{
  "rope_base": 500000.0,
  "init_std_o": 0.031,
  "optimizer": "muon_hyperball",
  "lr_head": 0.00543,
  "grad_clip": 1.0,
  "decay_fraction": 1.0,
  "seq_len": 2048,
  "train_tokens": 981400000,
  "dataset": "wikipedia_en"
}
Each number is 128 + 32 x the weight over its row's rms, rounded and kept within 0 to 255. Layers, rows and columns count from 0. Numbers have three digits each. The size before them is the row's rms in percent of the matrix's.

# layer 4 attention query, 576x576, rms 0.025, rows 85-127, columns 64-127
089:136134129109116115169116086116153030094148141141145118170112143062150042097132141087117115139075144122081101194151081098089128112134116116135080124141134164181168105091069110099086131112137111
081:090063131115062124108130181065152106131174110162112130086144137122135122208221074097131103162107141108072127152139119149147098135057158114100060108145065141129134122095089143067074159150119123
084:156108083137093112139106153093129141140112113114175140157143126133123093117048134139128170157140169112068143075099099150155115127114185131142119060104151139104099137106178099156109107083111124
088:100083079166080159163117159092116137118086130120156113129082128088150085184078127106142149159131176149157075155160108045162134139125168128170170049126128165101110104134129159126144136177120151
088:064133111167078064053122147095120137080150163134124143118129117181165157119098150087116165099131122141105087144135110128048149150102136113140062165175178135151111084123153087141121083104115113
087:175184079104192158099205120142141082139081126158116094109162138081138122095188123170133114133086128138140137130116131170129107146121100154111107127140162116085124086098123151104185169133131171
093:125129105105126115123140189110125124090104129136123121136103142129103220111134130106125092146182147080059080104087076102169147139103155063147141119126119129073174166136163176156132141159120172
097:104129083125134130156025110095170201166163105078106119113125153137087151149109099152102137036141183133102173123085161094134140207126138107134149175134119080107120179089160136087092142183102071
090:143120103112166123128108125091160105153132117113147114190132163155107154091187126157152081127121127167098120120086190126111121085098143117130122116132130104125073076131169118118111140090140164
078:142116107141130163114143148169123130122119130116203085085175136100066140145060158143127121086092160124094104125087163125104134185117120091095144156104121099167181090130163134166084103087134099
085:189175079138131098131104089118137119141145183142111095153183088090151104131200182113127092118129141110162087181147106078111145084091078091132107094162124160143073179104129127105193170121123101
089:128104171157135116184119139106167118138129097167084198092158186128142163142111062110162179129103156185130092177151106147122097096175121129115134162115152149071155120124179150102119044110092111
071:174110106142139106040127134124213157165168088115116095083157101087076109140156085078161126081141144117155147110183191144098145123135125090126090153123127168099164188138155161121139152125101122
091:082162135162104111067101118106123129144187163186130081134102176100127153174137105110111169084120119070094051103119142127087143152144089142131122156154139147128163066089138118125160172092130089
090:126158173145151105161116129081157079126084146087099169116125154103083144127073116142154128157142148076122117067104095153132082140145168113047179184125104075115153086108117112128172114163113173
089:105144124115112167215138160127059131106133108148145091189194161085174143109112141116144149144118104139176156143110143095110115112164131092113148123092162110139156147169158123151069115119188163
084:140140102143145136195161134114157122116068125088153152109134092142133172119146148093137128149137118142164108116099070095152114128159128160086187120092127147075134167134171176086145175131096147
097:134168110118089107171125139146120135165107107155117170112118071127187104124054098124189104182157125160142173070086106127115092191203178218184183173119158105043128158166214164150038045083137149
080:167158087148110086149095105090126140139131135169116156146080153130202129138119095110087142114097092134133151177107095094141142153141138123145145098082132139106099131145106133158141105143159134
076:139091168069162117108129178129142139055108077143113111105120138166161110142158096137103162127099164132123076220083095147073117176104136120106120177133124166152140107104169147190128104091081119
084:110143145086166096114116064099111126175194113139118122156139097178132130140161133167105175126127088111116094107117133111097193217097109093136172147166121099132175095094093116088156147096113129
078:082108111183107104162105121098145128075158203117135151162107163187080116078068125150146154106091155099070137122103177159139134160143167104107081141112119116147086123122183072138069037111175125
077:223099138107169143100160152151102124078118065078134121134056150135130056116131076090122115138131147115154080103150031129120169105158172117143109111051100152053119107124136137137186122122102104
091:106138183079109131115156115126129172142124142117086086107139125167151148149077103171123094119113138123101077146110141119085114147124143115107130159101064133079116102087179159141159001120107195
088:180112162173138121174086109127160079180110135173182160159130168084120143167141072193182107126133150161110131083158135164125099160139190216108198086141161158117157176126127138125069107092126161
086:127156167120116130141147096146100164110158108153191121144181097165111074166054108177137145135146155129202129110199112130139173120118151140180135120162179117108172119185135086142139138171133072
077:096085124128178056103120120098109142095122177131141121157073158188139170159086175131134148064131109149117094110140161112107141133137137120129110125157131178116109112131143114154130135137149214
087:139138200105108103145129087119086111059137185134072176136181072176106112129089111129097165156133088147160127133095156072095125131127154149116144064125143163183154166117123149129173080095135201
088:127169169124143159152084140076122129096140103154097067170114169097179091139156071170132120127159162151116101111097165082113109114083100080127101095135122129132119116090131040132111108146059091
101:117081131087129102119156080109169144077110119127064135096123118116122168130123143123126136178139141083147096157083082064093126138109138139176134062084122163183174081124146122152160124176145134
086:114132090156168114156094117137082070136124140115159131081163142103125183129081112113124115131197092134115100116123127207153100075171149171103156160154113158102179089177135124121124116103148084
084:121112143111115122071138139113133142122100130150054147127142141107155109131109182084154185106131100115122141174144169183135096123095143095139138182092161144129117107135144146101151113081164117
092:084149149165114100163128157136168101128121109143121101132161127076114152160198139136153181056130074134109078177101134114125156152126079153144160111113153147173182168164129085135138166151094088
077:166111178079108141113114112099123145119136164138087156088127146138149110110173082120153114186152176132109085127155112132195135184055161116171103083119115136124182116067109174124089090123106159
097:087108103162167169160183123135127118188089089129170114097131161140108184181180101190129115102135111069097147123148127128151096193133144199112174129097116174114165158127076188153142136176107157
084:115141114142063098119111132077078065109100144154164172144127093116167166115185178055145138104112091152117190078142151132159112108153096136113142119120126157118126179157078119119095125153124178
091:168132120119095119095118101111168120109137196116105112121164104095104122129182129140095137169130122157140165119058175155111102143059117099155102122166103106150123150107092112170173123116140146
089:123142129137104111166075072074185176147154198121078144063093171131177177149088144130128118121109176085056164130084137151095162143144089103068090177102117093095130114064145160111161128156113072
089:139159088179116132119066191155136122154095166127068100159144107070092149148113158170099078131181105101127075128066083146095149136160141133116122124185157121111084139130132085103144177097142084
075:174128065131071082094077090148091149087119147108146153120129136121164146169150144083148154140085119080135111094046123091216115117062138072167164105137137084138135103117117166140091096147171180
092:202121086106173101129119110155150152174136157168095160109137149162131152082086097077171130192060173169103100200129147130088090074133139178082129117180095150176145173150164126115102067127163168
092:125112132105109144139129184179074120000122125098152084117135093125089112084180137093110149138127116111124040062129091086195128167095101124166147066079154142116137109122114121120127197085139099
087:179121145132136063140161073118077158128129081140144099190085143130145096127136101144129124136082125090081156075124151087086160191177100165079131110134139172157177112140110111172108089159179205
# layer 4 attention key, 576x576, rms 0.025, rows 85-127, columns 64-127
085:076099169094037152152133138154158142110174141150146115099168138113144093115150123092150125096136167136055119143115114146181148102108194177130109144094126153162143116116153092088081140083127118
084:102125132078061167097107118121126125087147098099149130086191134143127057096113099106137157108195112169102069162131083154130111101137192120105139157115129159175132155116177107155112072068134177
081:113186133177136129126092173115088125159153062163068102113138161076147076142066090165133116126160087094092105135103144135101155108120119141091117126130126135106112098127093122184161101169094120
089:116125122071042152111123102073152154116152089093054161149090123116143131159114154098134132195175148110117124132139112076111103121137126129167111131059126159095175195141096148114127081133140156
084:112157139120137113102117128141150145121118111162112151155127142181139125127120138130140138104100076159096108154124157138138095096053161111116170126076111125121133124052101136117126048135104148
086:163166100147157137111116093192107109098209136142138132097196157080084085103116119156126161083114161161159134049085090171113104156163101127141079115164155093178142076149104148082143225127074102
094:115228138118150142075121154101117160128134099156096115142121158133156182136093173148115158146194132060132112138102129138156118094098148106143086169137074123134159147127136152178156066202104162
095:083130138167112121122110144049183160115111075111124145064145127081183098125142062126114136148139140075148103125162115077189170167088165114066072124134100116082197177162119103140102121119087121
088:106166097126143146111099142164145120172133156112114143072116155142139092122216133173036149107155137138093156090142139115117148144141110089107065106134134132165112126132128094121130171151128112
079:118122109136147145075098129106137115173109111089114186073107123137165068096086137123154085161098138123131117117124197139084188114189150139098146108076044191080118113090148122164136123096126094
085:187162121097187127178136187176105101132131191090130172123173086133123119159163139133113106129114125142139107113129079130121100100143121153167082103119160170149159118182105176084169214115149122
087:099117199193094146094142122125132108106109103109127175118116110141155100161099162123134136123106142146153097192154099174189093081134118092077093156124131099084173200142150175127146029116139138
073:131098108173145102032094159109137145172155101126104099137145142034071150163079096191159153122146151194113134146092157125089147120167134128133136101093130164102183130140158132088149162150137134
093:149211173171081164114108158160147110091136182135150116165114127125108175083120151106121151049103137139098108078095153109130064145179104152136153133166121122127114060174122141076174095100091074
094:132125142168077082132144103109139158169150103153048139182170194157105068143155099126150219176182112146128107119106160102178086166140197168097104154130130119155163106110132076182198123191093120
089:109130134135134129215087098149095079182117131150132126138102105092099091108160118125095126151098101164163147128168148124168155142089100071068119102115158117135169149122157135101127200140156131
081:112188154150125168147148139122120079102132165145143196136106156146132106174136142131116130124116133092125131132068123138150087167203169131102067147175177129136123199101102159127113109124103162
099:132130126147152138169089123161082108155130155136114145099067100158180130109115136088173106146112128107082089142105163089182141139146129163123124122132177136146137163158129151096059112101139139
082:104149136116091168122120095123128125126075213183069139108094129090180108137123172114122089083130157071130113109157116114143120148120132124179111104147099082117138191119152154152130081105131109
073:093160122093129121116121157090124123084078157110141167072090178136191167135125180152140127100148208129164067173122123149091125152168155107085054136154101117104137159150125139155121089056101179
084:160166121105134189135134076147111138081093097108153164129173055215126162102191117145127134153110146112111130053132120109155118175063104080131193103115089065175134120138094135091112136148119196
074:119090114197138089150104138074187129123123158065171132127110142116146057159081098127135139129068109129122104165121168153146144156143154136096127147184138184134080104136145075158120080129135133
076:127108170059094168139156118090105140133101107105146141152072118113098095122104140078189064159091174174141098087127085202144127058139156120147070201096044071076121149135116115173155062073121143
090:127130187116102153115164155170181100132130114124139162089111156107159161180153151116155101149159156122078087173150144118162119159123124131102168185141073137139171156078137126155138053129106140
084:115078084167136113145087114123142144184135114117127152087130158120117147176178086178065089141126100166093116179100109072110127168126166191111138131116162154130095150167151105132096143136120121
085:150097124097181124144056100119143136117126064129169125131088037102069131115094097098153080130075083148153107154100105135168120113092129154129107135095141152055123147128118175106052155146102135
077:150091121117130140151143151174155148070097170101127160142143141181110083154154130125117083167217087091145146136165140115144128116115138115124157118138058149153115127155164086134188114166190124
085:196076160065111144156119072152093073119048202100108124155094065143108182179122132132090105119104150150179128141142090091158079132102133114167127170105147159200118129057112131115164073062185144
085:115209120142082107099075137186146112109108162128105115119126141111183134122159138167112155128129107171135134154121130072140166123079139080074080175091123129133127115105113066074204121147072054
107:134134095103078178172150113116100127111110127132104118189124105114070164119095170103135071116152137067096114165139143091107096110135098086200203052123096113159128114111061159146142117136173147
085:106119122204117145086062158106134137172150123139101116073124178164088093106151132108145159098191068162133153141112112160136107085131189168090134179128128164121171141150174116125149133185105088
084:097122120176114166132167129091084159128150134116121112120104142137166168118160111157199179070185085089091125139139088170084187100147108162112133102151131147121119094189173180160086111108135154
093:141152176161095147143154133122109103081073154085132124152139072166175173137119132121056157059133101094185108165123134112190093125145110042158183088077178138139115103180109136059193109099122150
080:130163123142173102122108136152140128144155104179080142119174169119155136152093078120145123169080135195125140137138131133125143140070127109103149183152124081134180110113142116113081117130078111
098:077115088169145142109193106147143170136147056150198111108126159115082168105139153178030134128201109047122142124140113099149089132106182145162165132186144124170151165136109120122147119144170105
084:179109139167164125132149101123098081121136185091199094150095083082124113116138182129117141069156072123103190089128059106165120113140143128162143108122166146110062136151140124128103079143186102
091:142065117151083117109148129173151121077103137174127114154160081069125124152124160141131098165185131147144138133099152160068099094117154163128097160144142170113140147096140150170086098164114084
083:109120157172095191152086153113193175085084138112097182110138160127110130142155052125204141156145095035088113161106102156159146117115139135088061154112078129143171096156150098171168088108096080
094:122177136124064106132157119115127111166154081144090129119117167153114087112109162128096153073129117197114134087134142145099119131135162157157110138162113115126119098094081093106162235109100091
075:161166116085141167127177111138085138102091104108102182113144144176120149149109129099155078209074100106161138110142123125123132127106158141127070162164108104093144152136122152174143134104170093
087:150131124092160172110114193200120081106113196113089175116111106149083140153149179188155108177107182153105166124136099129120109135137124154121094109122136108163133161106132104172154055147180156
088:146224159067118132144143128141069144080111133099131153113126120163123130104120132114149134116062115144164150049099115107150110194182123099186178180096093121098086092101138181078118125086080123
084:158089089136114153121071065110054161153104145135172098090102148102085197163196150142101101107145160081095131124126110072150106172153111140159115115097156135111100154113090134152113095170140129
# layer 4 attention value, 576x576, rms 0.025, rows 64-70, columns 64-127
084:064121150093148098131127125150069132129123113171207117102157192138160158092174076147090134108117097134076110108132119114135150055152158096184118130193124143144121114063136151099166127137109123
091:165176196063150171191145158173101112123094187110128122065138149122157124118103135173136093112151159165188095141184121148145142130081089157163080069111085133095097112121117105174164101127122152
090:127139164124169160125131129056175136082057118148081135091149142179155114158033209122183125098078164126121161108118151156158170175121135122129139165098110140134127195099143107197073109116098141
081:108121128101152120099160176172133134176137159143180156112126110123129133086140077120102105080145110114158170137183085180119084128100163146071125126126090146077085148130136139090144128090161175
084:116123146150191083193129123151101109122131134129116137255134072142160185064195162138149162188182128094139144116121143121157093080154170175100098102118123128147080132144093187100141121105136124
083:159115140109121107133142092074136095121137141168101129155089153140093127159142131128169148095160104139097102132157121122156079098082173106146124130116085148168125096134096158098155168086112136
084:109136142143119162136062193078120134158071104112121067169150127158194143144128154077076177106120129131109108151194158093073119096135121157094126110080101199148104123157165065095098112108142106
# layer 4 attention output (transposed), 576x576, rms 0.031, rows 64-70, columns 64-127
087:142151102150156127139090151107188144120154142072081121138075088133126150206139178110131123148164175110149110167108141120183134129112115154109094140095198127130109136215154053173119160151160121
091:102111087158136121089068108130181089167156083091144156120161090104145189117154171098098157136146105107061116181071134167116140138140122095048140151118145122167164166116128161085112147148125083
094:161097118223057112117121098171149132179163145109153157119146128106128105113143108124133117141157138127122098104113173169092095101182109131119123110152151181102115070157103144083110154112108140
087:124157087156056128118105087062133142090110117115115109099134101153127143128112148149113177144111143093139098140130145128141132138125122139157115128134163118164155087137120120172134191134102110
082:141103106181098088096144158090149107119159130083109086049138167093078082171106088116124143118089204158131180148177112133061175163104107083126189127143113105153176087096135103167138154121135125
082:086122173121151146066177185162101175127133126118125132074148150126152137096094098098121099167116141158077154117085143132076190157125134169122124101157127110079142167118140097148102111176157136
081:165189097157115125111142117168124121077167094175165161093111122030093076082135139118155132204137101121164152091091094129198147154124154104140139158144139095138129145144117160148148193116117159